config.toml
n_kv_head = 1
head_dim = 32
d_mlp = 384
positions = "rope"
parallel_block = true
lr = 0.00219
beta1 = 0.95
grad_clip = 2.0
schedule = "wsd"
Each number is 128 + 24 x the weight over its row's rms, rounded and kept within 0 to 255. Layers, rows and columns count from 0. Numbers have three digits each. The size before them is the row's rms in percent of the matrix's.

# layer 2 attention output (transposed), 64x96, rms 0.115, rows 28-31,59-63, columns 0-95
083:125109126152107138117095151136159105102128128120147127105107108142135118118140160104147149137163129123111107139119160116114154052132065079134105125108104132123164110136145168121145085168126132152093138127133125117130106114135130140160128161128156099186101133096127113175157102113174143163
067:109129141160147100121126098164144113133117103138114141147172165141111159140115121126099119137100177143141115129122117138102101126115122099131164104120093125145106139139092129118108158127107163129177129153138115143110120138143084095127149116156091087132186162060129119094185161139110140113
070:131142140122141153149160123150126130095113117095106133101094161120137157151143100177154117110121126096170120091128130138144141091129113073130084126101145143148111179101137133120108123146099132158130120171103112165125145152099156147077097144114105145164112145120122128139145086126138097190
075:149080100081115117103116114158146140190155107156112092126127177122120134115148129130104157147120141138137100099163145144074149111150108158149108119137139093131097117117163134134166140121111102110134130144150095105133146109113142163152138125087131141187132103144098100128140098110151170104
111:195158125135150109089157133173122135097135124131092119092171106104124131142126143128155110132153085096122146069120143146119101137111151142158130122111117113131164125069109108112128118108120161085121116135085182171146146126146142115136120149100138147121128120105118151099169106159136139145
119:115159149104135092135146098058147126162161155162127096179138129113126146134093098132099120115117155156136129109146127108145112138130167168143136113138142110157106157121095121122144152110080129181116111175151154153133120104132106125107100100126128143093134096136077147127098149143112096139
119:147119105122078152116131151108123179134088168115135124111143124079089126120146139139125209125154078136131133116109159151153120133145119145128102153152185140125103151090091148141127109113103110130143136108122117137141127126110143172150123122110090157110127081144099161144104112159112138103
127:138160173148104127143120109105089163169122102116115124140135102143086134112113178158116094139111130140095147157123116152109117111119099167106165172165151157105118121125148123124122102108168128092096129090127158149136118139162121066136097137160124141136129131158107175126093126095128105119
119:138120112177144147141121155125105146089075142102119117135125132173111102094121107096173165133089142103129161126113135124143154117113164148115111163096109133101103108143129173153158151183111134168147126123130151095126106107160093142114144158137126106086095120112125112135142159132115077130
# layer 2 attention value, 32x96, rms 0.124, rows 28-31, columns 0-95
101:150186121127149114125131129116139112116143107098093103155114179126113162118090078122131123125100127147124138164148114167141120152149120153109118145143131106109114122126101099103142154177132128145119130124087098104127124092101184100157078138130127161071163143112178116141119152121146132102
099:140139106138100133119149094096140162119079158128162132118096143121096133118105137089124107089124137125159129147090189138137152136132078133127106101128184163092095127146138122126181139121109112160098130123157123115128144127110167164096133136148140109148103117177143141165137092158144115125
107:136091089144136147122091137163123112154123121140135104157114116171116176139128135106159109097165152074126076155141119117129111178116163181091130132131167132150100115121111111142130149132142141102117120099118138144105129138169093159122110169132121119088122080140136170145121107113110116100
104:135146135179140164144144128102159094135125157091099133099110114143112112152127115131161112110126134126124188097108120118202136099150110120131100109084121163158130122115115148093104154129099131153171146118140118160140121114154107130111137123155118097093149153119113118115176127107076095158
# layer 2 MLP up, 384x96, rms 0.122, rows 0-65, columns 0-95
114:125158140142115142125114121114133126128129100126162133160113129105098123145137199140122087139122129158160146124088113117117145151104108137111078178124197167141139155125128146106082114149099097097131067134160093129137099151138151146084090114121120133122136112110121144122119095135137110093
095:150162138126164140149103194100121168109117121152114104102152138167153106132156116132102116134085130138124147152109122107170129134123122127119143155105132141110157145138107089119101141131106093121159081146156140121119112128153112123096068096096083127058128128153139098116115107115128100141
098:119120147136086138091148106160124126089116106160078149104153122101124136132122119144177180147172145117122122136118127122116101159135119145147126136135127121090078087113099142132138130118142145097154122150161102076116161095129166140153167156121143107113133120095133083148098130113156159167
088:126116147125126098154126116081115119123115153132147122136119131119138115083121127085166173154114097162154156090125188141136114109182150134089126111126094115119122099180140103173140120155126129141104155140128108131141128153144146138125138112157130163111093107201105126109105114134131113172
097:158087148114106129147153147114134140112141147131151144130123091114141172148121143115176123141173128144090092124135136125126105108159127130111117141159186145075125078150109159142130113170107136122103155119135174128124127109084165122152119134098125102108140089093130187118096139120152123101
089:149161158165131107147117093103103091106116143099098082115091125135089141115143103141149083124149107103117125095133141095146155097097110154136148106138174110104122128162105132142118146146128182128125176122073181170134139118120163112131099126125116127106120129130104134097093163130135124121
095:069141106140121113132104171093128111125112078126108095147117073136092101097140132103173155097144125165086143168138157129145162159140103123154108133090141121080141124125120166097143101102137138145134185108142130141098114136132140166154177147128137126143102120117140139135122126138139144137
102:141123119159134129164114079088147147126145135128128146140129116166138159126131126087159145082098127110159128072155150141128070114186125132124111148113139117124116142148164148139129152146117163147128094121167152087139118110175115181160104145135114107119102114108117126143132167170124101125
087:126158168126167133138129096144138136152111137121134130112147161117174153145124134087107122168116150102105143104138122093119116134141139128160145155181142132101135123098150098103127135127132116060156132170104133138095112092159144101091121109127115074133120165170104130130172139144141092166
098:130136101096092160140128138145165135091110128096105118125124134109123138131160101147132113130092091091167086132157150111162119127057136148166144080094124086135089121129172121125105137144095151140134117102100090168128145152140158146145141154124128126159146118110113131141136156150126155083
112:168094077112098128136141158188120121099101080104124162143130143140119115107123121138084133151147087165115128126123098095105162115116114141129106154144155148129113114139148114144113147140126090092145094138126057109128114165121144184097141136132125138126143147123138151160155108119141112088
090:131111112107150173098150157086104144062139093110105109155161103134115119109103096119127128104162187100115128127156142148110110126136079106117149130099160149088140138157148099137118094133128151109146130158118119147155129124132160154080077121102111138122102140131145140155127140145104137163
095:104126140134104133148119130150058146117145139096094091096109107139138148070139112120123181154145120123110171121085160166148129104157124118132159105158114136114135104140159099147146135099154168095098143110143153167156134126174142128131103121118145165111145135156113128123129127168091135150
096:162148122126148106116127107121104080087177115098102114131156104136117158138114116131101076136092114112098143122131119127076133092095145115133163148137125128139116160161171123096155118129146099145098134112134120182125138122144159129122139193085151089141100138116112142165140142094105118119
096:149115117167128116126136119121128100167146095120130103109126135098107093116151089152131088080139110134174162174156142125099105143139142155190131120151123099133192158095131095109122149117113108128106105131138129126131104130149108095093078156137142140085083146152153133126131122106137139150
097:149152160098068150141138097117120127171140163097135063106099096123134115153126098162115174113153127121120102114163155149131117136156146141170152125118140080145127164141150127133139141109112117090166138091113135118131111161112143138124090150159154127137115146120091160114135161124128113174
084:138149141106110111123102110112102130117159123147103126145158120147125126118073113153112141172148170153118098139135111113115117162105101131138134115178169135109118114175085127141109122121145177145087113090106177141102128111078147150082119146157118088135121129155115155124157117156083131140
110:107132163100144141122142183144116099098172151121119106096117084143091109118116102129139145156133119159099139089130151132135102091151162151099146117116132100135156115177123079145164156139186100108102173177106114147151120143135137156120168134137135100122105112135123118130118153115103139114
095:099144121099116123141116093072148144147107080161113147074072117111145199119147106103112152119143102130130142110147153122109119153112120141150127112129178122091099151141163148132124131141108150121130151108084138157139088129127131099119094093170141096126105113116127167126145134116121113154
103:107104125117148118126148105111131111144159145128123114128149125114118138148167137118124117110105132167185169189108141119141115178124138146080143109145149099139161136103076106122115151113125160157161105123168112158110129144156086138109126083127097129127103067129133098116134105105111091099
107:113111103142122095123104154189110124121094105121105111108139105170108122099166135166174145105083119143126136115108125084111135113150090102143166121129092142129125111140130125153161102150135141090156110126133093142131178191148149100135111133100149166134154121129131115100135082144150147131
096:111129128122126142109096099155127133119108138120085109175141105119138163117078115162144147144171148125122126172140119093155161124094112133132147087108079125121146124136126167122152117148127167123097138125145090138151158159091148104121137153128155148145103103177071148102154155124157115161
095:100104115153143073132122134128098179108115130111111152112133118130082105173115117133122146131116136144167149112105097137155148165150178108113143153142134084161091119153122121148105140134171113114161150174171109116116147140110138139089143141128092149070095124131138087158128129133131106111
095:104103097106145126097143112172150107116166101114097125139154124125150087128136093105157174117141104138083128167169118135129151096140150153131119124106098136141138106095117122160142125150154126126115139138115143112104154136094097097095160106153102131124072145102119122183130123151153117189
097:110126156137148158088102118086114161088136108159121139135131130131126152142134145136148154152121108117130129130152139116144132164129116134092131094102146137081159113119104097129114157175149163079150094162101113123109121132085181100108109147153061157156116107163112142165148116144114127139
090:104177092085126142125155126098154150130132114149096115180103107123120097129091121125109141106166194136147107126107153140076111142174123145108109145148123115153119134103149076125126090094131124126153128106159134166142155094156095109136117106121139156130133097155135153161120145129122138161
100:166159104115128132128106113137138113120143142118132163104142147117143120127172131139109144151075160111176122160112119093124145069107151157113116131131145138088144119144118116116117147180104101124110102125120146113082101118091091084114100120099159075138139117095144082107111101101100111132
100:106122109123118108143099098089108150172158181135119094115101109085106132128086103120138107112172140135132136169106157154117139101114131133136159174143152159154110100129137141130135124106150169112124145108115157116118113138148159088141132144175151107147098175135161097094088122110123140157
102:142165076133122104133121160141073123112139137090157130125121094137107078119125166117130156126130086169120137132167147095143131141088140113154117164117126126178128105092105103136131137112123101095138147116153113102126101165121135164099138195125150118118126121118138075154151164147129125132
102:145164103123122159136142142122099111123098134121127113167090126099138111122087144162164094157113132110111147100098142134104108160152148156108123101128092123149123144114120129122120110109120105084128167129149137157139146130140153146129104167128105144119204138159086073070102133165115143117
101:137130148110132153145163097104122091135121140134164114117083108105125147124123158137128117118138157110178111146158134123162146146135126156157131132153087126100150160134129151107100108103101115138138079095148155141091123167136153106130107154115176180161123112187142109148106099085152134154
095:127136125124149131153139178110119130145099127088107143140113124166140113133116154120122135134163096177100162127111113085105122150155177123109129103141133108117181115135154097065133126155142088095124138147144085106163125154141158149134120080110126118134182131126134160087135157111099107131
101:141139117139150139125100144145130134126067120120183120129091153144126136110178118121176138135137154132090164131153089081104136132067102164144087163114126134139119128164160180104115124148131110133141137126144130141132116087122136169095133094150162125170136130115115133158090142130113152122
098:164112137158138127112145089148120122134146159118140110115173105109148108160158107114121148133082144129140131139124126114088096154108140171069101167102127095181164157142100155120127110145156092134151113129121109136115103118093098150176123155160133126133140120145128119101168146093101112091
101:071150134136103132146145113095135141184113105145089138128071131119102099143100116150141125136149156146186140131132131113148127129139128120111130092136132129148127173170157147155138094130143122128159157132136110096096118145141103119142135131155150155080116146171170112132101139074078133139
103:097123086129103116158130135101139098148151095145116158135146114145169121127174158116124096114099150147152096070143143138126147130170152106162124099150102063158161112123160125154090111145115104107177118131151183133117129099123113117158109152140130158125119134116115139097136125132089121113
088:119137163087100139140100133089141128137142149110126146116098138130100130193121126123074116147149118139155112126174106126093101096113122117159115086149148122142123125125150092118137142141102127147145172151121158141117113145122141108152143087131112125176129122115111172173177138093131087178
107:156089140119106107128161190148124112098118142101133123164117123138124087107144131162121173091148124111083149139154095137144132153121102149163068181123132079096126103106162083117096103133167095128144146116128113126125126140113135117151130143138114110117108142126170114137121147137083105128
106:137209146165131112123122117146084143134121104118117132147135136121138104163142127141100114097112093133134132111120126117142122164113119144141118163149100117083136126098119152102131117158136090085168083089105104135073129149145176127106161158116099116156164108146123162088140144141112101124
103:114110119164104167110104170122111141137093131137152106115129121089127122176089136151143169137151094115123168178140151161108113166150117109135155191124088141136097133153119134135121121126128138080122091103148131138136158138143143087133117110121133089122160116153143074122095168129118140128
097:106131134166160107133142123147150118132168135098092117168121134142092149142113122162115082150139132130134133117160138113133125107130113114130136084082123149142195137174165100102146080171136151115081148158139140135166115098095134066131109114101122127144088133129120113109129121130158147137
099:162111131109180138131102149130106152118126117136130091099134090171120111095154153138130127092114122113187080133128135149107150139157169106121158102128090108104150148111132133115164137140147150116118152135108176149089150108138141102138091123150138181134164117166158116106145120103117082123
097:163148132134097162126126168170107141106136148105143070130108121127107125163123129130152117132118129101129129066141107154136104130117103160087102170137098143117185180103148154107170103125139139104121123142128123168136125135156140128128114121122128101105132110172098127167090141115075121158
088:137156126141105151154076142099184104155127110129113123153129140139123092155058130150155111134117169150115158141098093114097144089151145099152135129125172107121124179125163133097092098169126083146111142138149106102163130144121178135121139131148131122134152118125129124095142126153146142130
099:129108136095094130164130125102113097177157101105168158130127078161125124134122138138118108147101152123157135144124115110083093160116186129127115100144130148095094129145167136152128136119146127092105102117179159124108145125115152095141139078156119122157140124130117168120144125086085096131
092:118103168140140116130132090106096108116139166123143124119111134141127139173169158159142074074127111124173149083132172113095073143114103150107136121138117116151143102133108113129131166129125129120151108125115193100127164133099155114152086145099101119118134131154122132141126124091137166106
111:129168135080089156152105126161126172113087124082104115126141154110144145108112130130115144109123122095092128122130154131067151101093104112146138109143181139128108133152139098162145122124150140112119174105108129119141126128158122148080153143123136115107160168125081098092157125140143155156
087:127109083135101153110150159149116124103119111073124100133097129146110116147201139124157130106110126114144127137156121137122161141130201119119088150108101119138154126132122114126095132119101118090119144088119161113128189108121118147135122148124106071149101167127096102133162140146110141116
094:119144151128147113154136118126103135108123100128136107122102127181100134077133146148120138121134111174174127113127116120132089079123151119105122066111169157144162116168168084116139155143111162111135175094103116159134102107149091155139129145151128116155145131104126143098152101098108118159
102:121124106154171074136114146124134145143132109151127134113129108127109090165124137113131096145082111163129152104131116160100135107137093120094139156126121114139155168175115130166130124131107114107076119140134078142160165117168119096134121131146149163129135148157109077162147064127127126156
102:109116123096100143118122144119141164128160137126119154143156169084166117157120118130160160203171110134116099128145138127175103114131132122102093163111184143156152126151089128121128126137127099107133117122148144101129136119126103162140126086136108105097080145156115112081127112159137107105
109:109097100129122130141152173133099105126128118126133167119080112154112118115113133116126090152154162154136149152112154143072114136147115144086162116159148112175137161112147108145171116103152109107115155089111114165166118111143108102152106126139136146132126139152120069131099080085143145132
091:127129148117101159151101128098132119159083137125121093109145160146115095103123168118157129195144120098166127165110137101145146151131126088106137120119128149112154181122178158121122122128152138097126094112098143118128178091124130114093121131158139127165149166146139130109171123142152144166
094:159111108130105128132107154108147121120115128118141074126074125156132112134147148163137115148125118137098129130184147123109112152136119126130119049110161099111109132122165077150110143119113189159100115128141107087167120125107135115145103122107102132146147121080160169099139115149130161136
098:085085100132143128134129125138121138131127139117118113087128148117189154163130139111127099168136151131128114118164123128143162117127120069141175139153172120168136105127139093128163144141152145173095147132124160107138094089136101111132104144127135075142095110074149108111154129089125129133
104:102092145136120145142127111122104158140092136130129139097163116161108131208146083099102110139173144124151143077139137099119133101126134109127156091174108134125085120140122128127151147156156125150092149093104153169097091089134110143133111107153139131107140096136152098124162142119134117140
118:122139118139114100101089105155150116116105093126129111138152143096113128135158110122174112117117100110141186143153127151135169129145108120140120181117107122107095171131108141141101122113122147127145091135140124136161120143104110096155068181093127118091137130143186090161107100145101144135
111:124112114164159136138107126122130129159122138120127141129122132119188113121140097149175150099115157134186146158104136146125144102136143142144097167163108138102110124108121144141094115145118129093159070134153118170114115151135107112112089124091113110120134151169164106153079100110097079148
108:197088149150134107114134133153139149124157122146112120169129120124122145153140102120156124113089126163071125107116110135134105169126119129116095127138122101083155126124171135105113087159154131123122129165151183100111106133138093130124154137104076129140134117153112146160139140113097074096
101:095110118119103135112141129194096117097103154111077118092159157140103144181103129127178110113104143093141140131116138154114121131111159121144133112086108095151117101103142190119140129073128106142147137140123154135113102143140146125155121141155134133161138106143138120147085143140140090169
090:174115112128162132147125088153110104118170126085119129112151139160127113118159098131146150173128111116103115125121111097127127102069170090149101107126170107136103095167129131098137124133169097146132143128157175085127139098165111177140122130132130136134110100110089104098132148112125140107
092:139076128134114117111161120163178120099172149122106158134122127157098153158141106127092124121169124148172164077127124146123132097153126161118122145125093131158132142104119136113133156137138134114113131138102115164111094125144151101139146119120109126094102084127148077176080140094092107132
101:171150124141081123136091159113099137158095129110117142137179110095133099178127134156111130125114144160172086151112115118102129174127130129119085143136146141132092132117118097167074103170127139136138105114101111139114132165110147124117150140129083107121130121142111133132184136158124106086
125:124120164111129161130129127104156136133149169134146106157120131086127157170099117120131131121195136092149106151139143136083129129142119131148138129134135086159125160136157130143121121113139142106080133141148186132121126102126140105147128171117173074091124130145158081098174154143123129167
110:107171105164128114119134148167117144103100112117126117149158141102130153151159112155130096089110157154122140080117164107120132164127106136157128158154121116143125086132094104110108095112128141108176146144135095137133086159135136148144109136118148157066151116185096133095126135131145101168
103:118175109159143133147100108090142130154106138120137156196111099088090093105119161159105150128107117174103098124126141106114142143139107124153125169105097096116112125114146096148111105140107119185121130138156119096119118101151128137138096132093137147171129138162123164135150136148104127173
# layer 2 MLP down (transposed), 384x96, rms 0.107, rows 0-65, columns 0-95
098:107090100152113119097121082142135127141121145113133123142141141158132155106125102146149190167121093116134167140112155060124112113099170146110119143097157119126139093148135098136109122131131099131143149080110146118138149150119110114164148148125134178100087109152102136157120160082164131120
101:131134099132143133101139144119129142102077110156126097156104170137122086175162146126125115131097157104147112115105168138156137095170117121106162153115131172097131129159129099142103115109121135103142162132135152107169110173147124117181119111128080119080146108100129140163120093117132099122
094:101097103139137165122091120121172104130167126127121116141089163124136145132123145143087107132141124173084095144106126129134157132150141098114166093156127137175148105161124145129171120137127127119148137122163160089101134092082070139166113090087100110148145150128122149122134137128151141105
100:096138093111138131112097126162099119150116112088052164107097107112071099110162115120163140120147183126128127140156108165090155131120143136131108106137165106106153125136105146107125161110111180147119100112122170176134136141136111151136140145110101112125136133096141123144151142151153129138
092:102172109156150114087158154158107146142097113101144139134158139126126065144102097125105103133153092124129114164116134149127127141117168098136186111170097128140113110085161153130124121102156134143118081136144103140092133121145126095127123090159178145142120143151131088105119137132108158134
083:176103086067143155087118115138123089168167121152142150125142154136144120138145126145112130126156115165110101142105115109142120113159157119130135121108089090097119133080137092116133181120160158117117111103175085116123157140124120147110163112113141115106149148126135133131189143148143137114
094:104157133179138103119135153127161121104139125086149121115108149109114100116130140095141105105135074126167176140097149158115135114094134096154127110118173144132106089134132124124084113117132155152128153141079187160151153143107096130129140149177099115135105125113120122134125121151112163081
088:165111172111168116103115136155129139110110117122106151091139134141173128141131147138171133111111106125141122127095079109153114118152137123162109062132104129111122159151102172101108115112121110161106135146115147139114074142109141067110153130142174103157147151139126128165147110104105152098
081:157090149173083121104149133111106145110096101151108130164145135129125122100094147124108172153116100138150097151101132165133145095142127129117100125150125136174099146157052194155132118141113146146120121110099138129143149107087141115126102159113106158128129131084128141146110139132129148096
088:104176140131090128132145117141088082125134115178124135127129103166097150111135152115133135182149143135103125116104118138148145115148134129080132163142129171147152115172090089161094149063143127099150139136126104110118100180164113161109118132126093131116112096145118136114145127119099117122
104:082100147135173112119160131112158160160134170104113137098151155088118124167098118125132123129123093118137136119136108144061125147123097121149086110121088076125149098126128155133116153129145134136148161129126166125107161137129091141178120109132123123135095116155122099121115187171135147138
099:116123129123131170145133169121099149058134128158143109147116129151144103102130104111154159153163104094088101151132150138161149134105156083138154116103076136107111098147132157127088116118142120118163093132150117103135069116143134133120147105166157181144130163128123130119158122147135118114
098:108128123085111134097145142106161141125121155103102160142125132131119091177149120108131159115140160111139116126091129167142138148129120145083086097113137136122132121132135097193156084113142078134104146119108138169101148142134094182151151118142114110122102134095165154129155083165132124130
098:140161149130111089156147118160149124126128141099135082107156143131116145129143093141149118187114095096139110111126178150132117138088136137125125094154159150106116160091139120122138113142103133158129139119126146081104142113164164166130144124118070102137112068123083113130145125155167155122
090:164131147140119113133093155152127152092117155149150106123138184130128171094130138137124119152124165130102149130092070135149121127102081138180112112133115140104134093091105136125108180084119135157122096097152154142143119150123151097143124154145129089125112158101151120115131152152162118084
107:090102103135113104074170125127165116146098109135167134171123183096140134079143122125135091148180119115135157115095136138120108096143116129141116112122157150121120163102111143175131131115171120093129135168122073148100138156116107110128125112114152136112115142101151160112130097151116154149
095:093167131105123134132144179119155150148140160115080136152122158045122116144133131121132095136161142146121111149128121143138131125112141116151145116113116121101128113144132156129114060138094138095122153125140158093070170130113132139082144115130118122125165162169150110084120131115164138129
104:104117090107102111114120088085099162133092100133124114159140157161115131142143131109088131141161156128130152148167074165132129168111126094148101111125107129124117127124149172135101108114101135165144083079132167141116160134131093131155120104172119146121113118138157129097148128179123117147
105:125123125124119107124151157117121088123121153140134144132116098161141129105169122126112128071144137115095122100097126142125104127124129137113133119130093134133067173127122183146116136122158130103119154124120090090126139168134090104153192165167165126138175139159147148088119140147077127125
103:104109147142105098116116113100120124126124139093103101118148127135078134153205144104126131126148108127181139149084135092117082136143132159052129108160150141156118165150157107145135108146113147135159156126087114124133110151133095126108146121127113110141169128127144100132152168119114145099
098:114095121120122152136137123131159109190162152132141139139101130155103154103104127173130131114212153112122151101126105167155119126097120112169110155123151152125102091149120136089114152124144110148104086138127168114100110091115132096130109105142098093154132108087162114154122117132123142128
087:164168137135135115157147157132140113105161156133175124129120131123119112135145133077106115099101108147122140091105121146125139120146142117106118169163189151138155124119101090184072165119128088155138143134121156136110122126145120140097104114129102122130124107082159113150093105127098166087
095:119157121100124156122146121112129148143148127072128120153096137165172102152149161143095100121151135088087100106144144125151092103119130113158122076116147120125163138163134115100160129121117132138084144099104099156130109093152112111141134130169149161167148153122115102087109132124184140137
088:132141163148129162126112119104106115183089139118166098107114074112118131159136134155111120144112135126121115075134143141154118199121131111140147111154161126096087178101109126097142138106114092159154128123135134144153099106116135156166131145118115151113161124082137127103158148107108136093
096:156118160161155140096119126137139149152129098131136110172140154123128090159131127097116091098147076084115124150148110134131158146123145122141129132105077107135123157137119132149107112116138070201129143134145131104141151128147100128125135126144095116144142122097162175153103099090129093081
083:166111110144148075123096139124078147134129127161128137115103174130118125158081105106134154135117092169120116138117067157142162116137136152136136138137110147150101129154139154112104145116133134168122183132098117103154102117099116148152126100163146143159125137118090094079142142116129084108
106:137147137121114121158126159125141137126088140121076150116132156139119114126149160112105134189126156064161139161135074103099128103132144129103118124119133119136164144184113169150114132184076132130130119165146092112103117139074126132100124096100117112131120128117147092145117148140136139142
095:171144074118142107157168146141140106062092115133152148154198158140115087119148126114130167142067101126145104109133151118126116140146140141118116106164128122106141120102102127171125110137138107101117092117135128109185135144118126145132136117097116162138133114110095116154153126138151110099
095:148145094129135135152137152119118125141112155097117142082160160156111112176137137084084106122136148103136156115145132114139161134114119097127135130119135079150109116121094114128164157079137118150147123169126143107167098064123092111150149148129127154153148148074093120117127145117084127159
098:100135145143146099141105093116115125118153108163149158085165145148127156172165116092082191088120123117125114123161129084139140091137083118113128147139154110118128127151136127171128108155112149164107108105110130126130117133122081110107122110123135125138095134083154132175177133105131144137
125:096133088114099138128123107143159142161130152102095124137070117093123149162161165133160125143119161122152105138165108102103156148103139169135112149154109104118097115141122149074130105119135130151133099112146138130097123130139138148098133162135154170189156115131100071143100133102118107130
094:117148117123128140127135142112127161127142142134117084131152157041147118128115128142102155115107131113141108138154140145167108162113111157140145101146175125131117137097100155157170077081112160163116133113104168134112137113113103135085104161148111138139074141118117115165147155131140128091
101:115154107184137168163064121144108160150085125085132131146127112139098118158179111154141104146153085119139126095093111111130141136092119113093123153137144099140119164156145163123089153167125101102177102143151115102116148117144135123111109147126107132152126136104154132133115116114117146094
095:158097106168139131084159106128146135113138138135153138177113144095140152113097155080141148116166100073101121163108121165119120113105122116117141116170111132171122114107073164123133116107125124102156167117113115133185107126119102120157124108115176114116109155144125115115140163104149131116
097:120099111075146122130115126130147149129166196139150147114123157079156163128142128134121091131157117125104147093129092112112134108098132080109098156127157150134110121142097087116177111129140146167115192135114131103110130122143155129128114135132163135165081124144106183129127127136120128105
094:148138107149113089131129132106177129190158101104126123117173157144094077161093147153103079160132164103131133157130134065138141109137128126125127137103144124137158126159121101139082133120101149127131115116142123073118100125115194151151128134130151109147129118135126117117098111129112136156
095:157132134097115118102100102148163121112149145089112074144142100120122149123116132132139131102117089112119130114085125140144158151142134170113145160132138128082150133160130114163112099155113095136096141180134168145127116130120090125100125163115143128119167123122119121119123169217130088134
104:116133075149114149129128140125105101166161131150127138076129121163126104127168113139140112064115142112165139149140123129091092174143112112118100150127143103148133140155137105078127106173112118110106140135164115183116142136108102108082125132144159117133147138139189100150129165132141138135
091:109085146073114109140112131143165130124133141133116136135156114147110099112127114158113148118144137152153156163120112154130113080154134119078127127079117120157106083156130139111182117167102150163119155143106143185154168114113081124121111133150121120134107109151156108165110104111091115143
088:126146107109151129154156127151115113156120141090103164139110159138147106111147103078096139142127124131133111082120143146171130122118072100124109094141143074074134110134147101099188141137117138179157100126150153143126106159115103143131122138141118153167096125141169160127142114110159131131
084:093111117169134136139140158176148127112110161121141090114112161110124145108089123130109163130097103161131162122114166151122148114102137124078133124153107100145169162121087121150151145109142134100161120111099128146100151148119102161112087128132137111134175123157045132128127100140120126131
093:114149118123089113086141142128176091147107145144137149154141134085132101163097088119146126182156104120113154115091100121155092144106099141181109152130126124152123124126151128130115132108083114153149137098114086131135068151155143171132140119143149102154129122083128120152141130147155158117
090:140131114131164082146114115119120106135110125150124145140129140103134137137133098111090149097173159143106118187126168113112152136142164087160129091148127115177067098132119100148124114101123086141131151100156148086131164123100119115159090149109116157118131142104155108098163112145155140136
086:104103122135170100140157140172118130097104125113181137114130170125112153118170151147113122125143071051128113123110151127130128136114099132131167079106115151126122105132103108153170113083111151131090151144078145129130124130150106157138118137137128130126109143128077149160118158113145155132
091:136162159113185148128122122145121123065148116120109102138094118121185107063134142149146162123113113148131162087129159105130144075137100122085143146122128097107174129123114100123151143133119134103138144140108125090123119146124139133129143190125152151134162146140106123098156105143162122145
087:113133138133105132138134147108133123139094110139096112150114151153121114177136141107167128097128084064179137136133129114116109123084144142144137134117162122124115077139132094176120134137137115159110153092085150123091188137122142116140159090080091140129103131149147156109150150107124115155
115:103125157086121141157074121143147166098132133080154137115126100141125093164148106134093091139159139087112148154137108140121126115092141099152114102101133120103113105112151152164135093109180149138154122129103119103120103160176118130138104135131134153158123145124157167138145170144123079117
089:145087130132159153133113109174138149128112128108120160119106173091110134068095079141153148118127159127101108115123122136132144139132109148125162102120105146072133137109129121118092116132109152122127146177142148201120106190108110122116145149090086095122111138146160134142121138138125128144
094:158127118078092105071133122159151104163168152117160133144182108106139119131130117119136118138151071117124152140147132136128132156118094135156117136168092125118112162147096105167089133135143133181129123107097134097122101105129128122150117089091127140103120123153140133163087170115153132138
111:116122135141120138154171116128120092131148139092123148176151107087107147100139108167147162124152102110099164166142120121184087167098116106136125117104132139132105084107124146073122149131126156117164117137120166095108098133120156129125122148148140119119142087094122141088130188131150132135
100:128115140168130134149129093146092130175139146170145094104099118171116124121121123107122101047085123103140127152121123129087153142127100133106152054164118132134110136137147125147114131135135096103133139128155124113114140132133165121119171126102144189160119123128127124138132151092117144172
108:157130133119113117141126079091126145163127123103126106144132115118137072146172089116166161061114139129140144082142085127170131128116148134139092130075099115123138107139109133117131134153094188162127128159135144078127132174130134147124127110138133144129142089101115123154120161148148118116
094:100151127125145155114126125143139111136148149157112141123109100147083173138126091163098140131166181147139164132152140175081098125109151150083113111142135151145121088158137133098172122120087111122106138136143126150094137091106113128137134068106136142111142110164117108093142079122136133148
091:159150150106142103126157134097142186136158139151138153148172113139170174121091135109164143134144087120137118106118140126119116096145116111099087155114119161154122121117096128126138171100159081092116116113109067147124109123128112136146149114147123108120167186137123135107092117149106113129
099:115123075132136116149103143144098122139133168102095140120097114126170150132092131108109149110113176138118129162153082098111150116149128131124126144127144086113147159124098143125107106174107091149138152182086148168150102133117152112140099122141174142146107139093160080102139144105144125123
103:108138138133149151137150077154116137143151172135141132098155127152152131183138089167120131095136136133111121096130123114116094096146119098136143098155092164141107092155109151112128088189137107163112103071114132099124105116157165146114148139136132154141110122130157088085132124136124130092
114:124155157141158118121123149177106149157119096110132117202134131106149127115133102184135144123108131125150123154098129091161111128134108144143151153110115122133116095136109100140164102128091129145158059101096120111120089113147159085170102117147094145141135131162118130126140153093124151118
134:121100104103137134137096120131154133173135149095110145144125160114164126136136127126107139135158178124176160136125146142097172123136119139118097184100134154123121081158143101105142084137101133118126088159119134115110137102132077156130144126108102085095103129147152094133075165128125112155
107:138112143145110173110107148114152134109105116172109115136138099136117110129054139108144158095125158109130135156135185136098123151121114111106107132109108133136151164115174189100141074146134157098139119150139104088120158113159091114154121130121130144101139132140133100140124079140109140161
091:160186123132135111140113146096162125153144155138187147140093152121111133109129139136076116138147094164154089146139144120154128096155131090089130150173152133143119155164122114123109124138148143119113126095126127101114145135135144083078087137135079119132120120102137126088133083143102159124
103:176082134116120127177087105126149089126186116098118170112126130110150090127129130161134106151080136141127116174142127145130160114126163132111158112138173134110132112138150128092091120147128160110124085135132158116119154136122142101123112125122120166156091065102115137135099161107117128131
088:186144116129112072108112136108151162113122175124151109131106159110102124156123101099104094169145163113096107105157141109130114166138135114117122080120119142149135137151176131127147129086101149139122139098163093156134170112127130142138099131121136152122103107146144163108117067108161132127
095:065073078112175127104152132135127109108164136164121139120113128166126138118140091133153115149142154096098172118130133109145099078130146121131135096109118144132145101136159126094169149108152143127106149115131112160141122116133102159128115120159182125123137118157135120162074104134103158110
143:105122109080140125140077105136133133199105169105125139073098110128113122142157118149150096117189141098130136118129152145123095140134117155163116131109082142148125141150135152094142118134120160138133121127153152116124160119132106141144096148133154104096124115112171115143063150112148099146
126:125134114111085123147139075149140147106105097144094141115156148068122172142142086147130094138128165189137144150107139117120125119114097154139118155137140119088110161153132132112113079110140173101130144145173138161086143130127149152106151110146129122105125122129113161110148144120074129155
096:178154128142146147131143138133144150133129154106143133125144131126058130095140137092130173132133126145161075116108101161150149088153158129100116130114149136124067107122136131118122112115118169112144154119116097129157160133107165150100107105147093139139106133147133181108095089116076141117